python train.py --n_layer=10 --d_model=640 --n_head=10 --n_kv_head=10 --head_dim=64 --d_mlp=1728 --vocab_size=16384 --activation="swiglu" --norm="rmsnorm" --norm_place="out" --norm_eps=1e-06 --positions="rope" --rope_base=10000.0 --rope_fraction=1.0 --qk_norm=true --attn_scale=0.125 --bias="none" --tie_embeddings=false --parallel_block=false --init="normal" --init_std_qkv=0.0173 --init_std_o=0.00386 --init_std_up=0.0173 --init_std_down=0.00235 --optimizer="adamw" --lr=0.00121 --lr_mult_up=0.941 --beta1=0.9 --beta2=0.95 --lr_head=0.00735 --warmup_steps=594 --schedule="wsd" --decay_fraction=0.797 --decay_shape="linear" --final_lr_fraction=0.05 --batch_tokens=262144 --seq_len=1024 --doc_mask=false --train_tokens=1157000000 --steps=4414 --dataset="wikipedia_en"
Each number is 200 + 30 x the weight over its row's rms, rounded and kept within 0 to 999. Layers, rows and columns count from 0. The size before them is the row's rms in percent of the matrix's.

# down: layer 6 MLP down (transposed), 1728x640, rms 0.0443, rows 1212-1217, columns 560-639
# gate: layer 6 MLP gate, 1728x640, rms 0.0437, rows 1213-1218, columns 560-639
# up: layer 6 MLP up, 1728x640, rms 0.045, rows 1213-1217, columns 560-639
down1212,099,167,205,230,231,168,211,232,230,197,194,220,211,216,195,223,193,190,224,192,255,170,172,221,208,146,184,231,247,214,197,179,189,186,185,195,225,157,217,205,198,255,208,213,250,160,141,251,145,241,170,187,230,172,217,190,191,148,199,184,198,181,188,160,135,196,171,170,142,181,217,169,183,234,163,224,215,237,185,201,188
gate1213,100,211,159,109,208,194,142,174,166,178,195,222,185,192,169,201,218,177,186,162,220,224,276,154,232,185,178,237,220,170,191,148,156,202,174,127,256,215,181,179,197,248,200,222,212,201,158,219,205,171,204,203,147,181,128,210,221,147,143,189,206,175,268,178,198,185,181,197,177,224,227,140,238,253,200,217,215,214,162,160,211
up1213,101,170,199,159,216,194,211,203,189,211,185,209,184,246,184,171,180,178,186,240,187,273,239,171,214,226,227,190,230,225,132,159,270,248,230,217,225,156,233,205,169,228,209,203,186,224,177,213,257,227,148,205,217,268,238,201,175,200,205,181,163,210,223,182,215,182,222,201,219,175,203,242,224,247,240,197,261,181,200,189,240
down1213,103,222,147,158,190,178,203,196,200,220,150,204,205,160,197,230,224,239,235,199,191,190,184,191,207,221,144,173,188,254,201,180,178,215,247,204,173,195,170,197,186,243,182,184,176,217,205,251,161,182,168,237,163,231,231,134,166,175,193,183,182,214,229,186,202,238,247,189,216,130,191,197,218,197,188,205,158,208,186,165,171
gate1214,098,224,204,117,149,177,242,170,124,235,216,202,184,209,182,153,145,192,199,173,161,240,187,193,157,212,200,180,218,254,164,204,189,230,161,242,186,195,214,227,211,233,164,158,214,209,222,207,196,227,202,168,225,190,172,154,153,219,231,166,218,189,260,213,210,217,217,214,186,225,205,162,272,263,193,229,218,184,200,182,187
up1214,099,179,227,148,225,214,211,248,208,199,207,228,170,193,207,156,189,223,159,199,191,203,204,204,159,141,138,203,199,197,220,195,218,193,209,227,178,180,208,184,193,205,232,213,199,161,221,199,182,195,143,174,162,230,261,195,199,159,133,181,219,174,142,238,209,199,188,197,192,212,223,226,204,167,247,213,178,233,186,215,207
down1214,102,192,254,217,174,190,175,184,121,220,194,206,182,195,261,212,194,199,161,212,216,207,150,237,179,197,207,175,216,219,251,117,245,189,233,196,136,209,224,194,176,174,182,156,215,236,223,196,136,218,229,224,168,201,222,225,275,158,179,224,212,186,202,239,199,225,177,197,247,209,152,230,230,138,212,196,225,202,201,261,189
gate1215,106,206,194,177,185,192,148,260,196,206,169,218,195,170,246,211,217,255,184,157,207,159,242,192,235,178,219,216,210,234,206,173,174,209,212,253,222,176,233,158,174,174,213,165,194,217,169,244,232,170,179,190,192,199,247,210,178,197,244,222,137,192,207,139,202,218,154,226,149,175,159,178,157,166,214,185,201,156,167,181,189
up1215,106,193,228,190,202,189,211,227,222,211,189,219,253,227,174,207,194,153,205,255,152,208,215,153,225,143,232,222,137,131,206,179,140,198,147,171,195,196,225,179,225,224,226,163,233,233,168,158,252,239,180,189,200,201,215,201,201,196,143,195,165,172,198,198,209,180,229,199,204,225,174,219,197,197,286,229,186,225,221,228,207
down1215,106,179,282,216,160,161,175,157,222,167,164,226,192,170,186,232,179,178,192,235,254,189,229,202,287,195,206,133,177,249,215,224,218,159,221,239,197,236,165,224,210,218,217,185,232,173,170,235,216,208,149,223,174,189,222,212,199,166,261,208,175,218,195,194,207,221,201,231,200,220,147,227,194,238,220,170,234,154,196,234,203
gate1216,098,151,209,201,179,232,203,206,198,233,208,236,246,211,207,253,184,229,193,187,172,232,194,202,205,239,166,179,257,177,191,206,169,201,207,220,212,186,175,181,225,195,187,195,209,228,218,192,169,163,182,194,168,180,197,217,215,280,181,214,250,216,157,219,169,215,203,197,140,150,184,216,208,280,191,181,204,148,161,226,227
up1216,096,202,235,241,216,176,188,244,219,232,214,230,196,261,200,237,158,190,196,236,207,196,205,187,193,228,219,161,167,202,201,167,126,182,202,176,177,273,241,214,187,159,161,202,235,150,201,212,229,171,132,164,264,221,221,235,238,203,213,210,212,157,166,194,223,232,217,203,260,169,219,215,207,183,191,150,216,187,224,255,219
down1216,097,239,204,221,200,194,190,178,178,183,173,235,194,151,217,185,131,228,170,179,286,155,244,254,186,205,257,169,256,193,171,212,118,273,227,179,201,231,254,203,162,205,187,178,193,153,220,159,159,230,158,224,191,249,154,205,169,221,255,248,181,173,209,195,210,193,235,194,239,196,250,158,220,197,232,246,156,172,235,224,196
gate1217,089,185,223,200,216,206,230,222,180,141,168,279,225,226,180,206,189,252,198,210,187,175,223,165,201,238,115,213,200,214,156,181,192,252,184,179,197,190,189,176,157,210,221,207,226,240,215,223,227,222,224,183,184,224,220,214,283,169,191,177,236,192,219,194,205,132,214,166,229,158,293,221,229,275,225,262,201,160,202,191,213
up1217,093,251,176,191,212,208,183,192,170,215,179,232,145,199,249,198,211,262,219,172,262,222,239,178,253,238,282,204,172,216,217,177,145,155,192,275,211,206,209,157,201,179,174,226,175,204,236,242,187,131,156,201,256,204,242,244,214,224,181,217,210,196,200,176,160,164,235,216,163,147,180,198,206,138,255,185,210,182,146,184,230
down1217,096,235,155,234,197,194,179,198,155,204,227,213,200,166,189,249,221,172,218,190,181,234,233,210,231,202,113,252,213,181,205,208,211,201,190,183,178,187,185,184,174,253,201,160,170,274,197,240,155,183,225,180,137,205,187,238,242,206,162,197,160,179,178,166,160,139,221,208,241,181,259,188,225,206,215,178,230,180,219,170,223
gate1218,111,141,183,140,167,148,226,204,207,227,170,280,206,181,176,203,183,170,186,236,162,186,215,228,237,184,194,172,189,127,131,203,241,214,233,212,228,211,189,155,148,210,179,172,191,210,187,224,209,207,210,191,213,229,175,170,204,262,210,167,220,180,220,183,207,126,154,196,171,190,210,219,243,216,151,197,261,232,155,243,193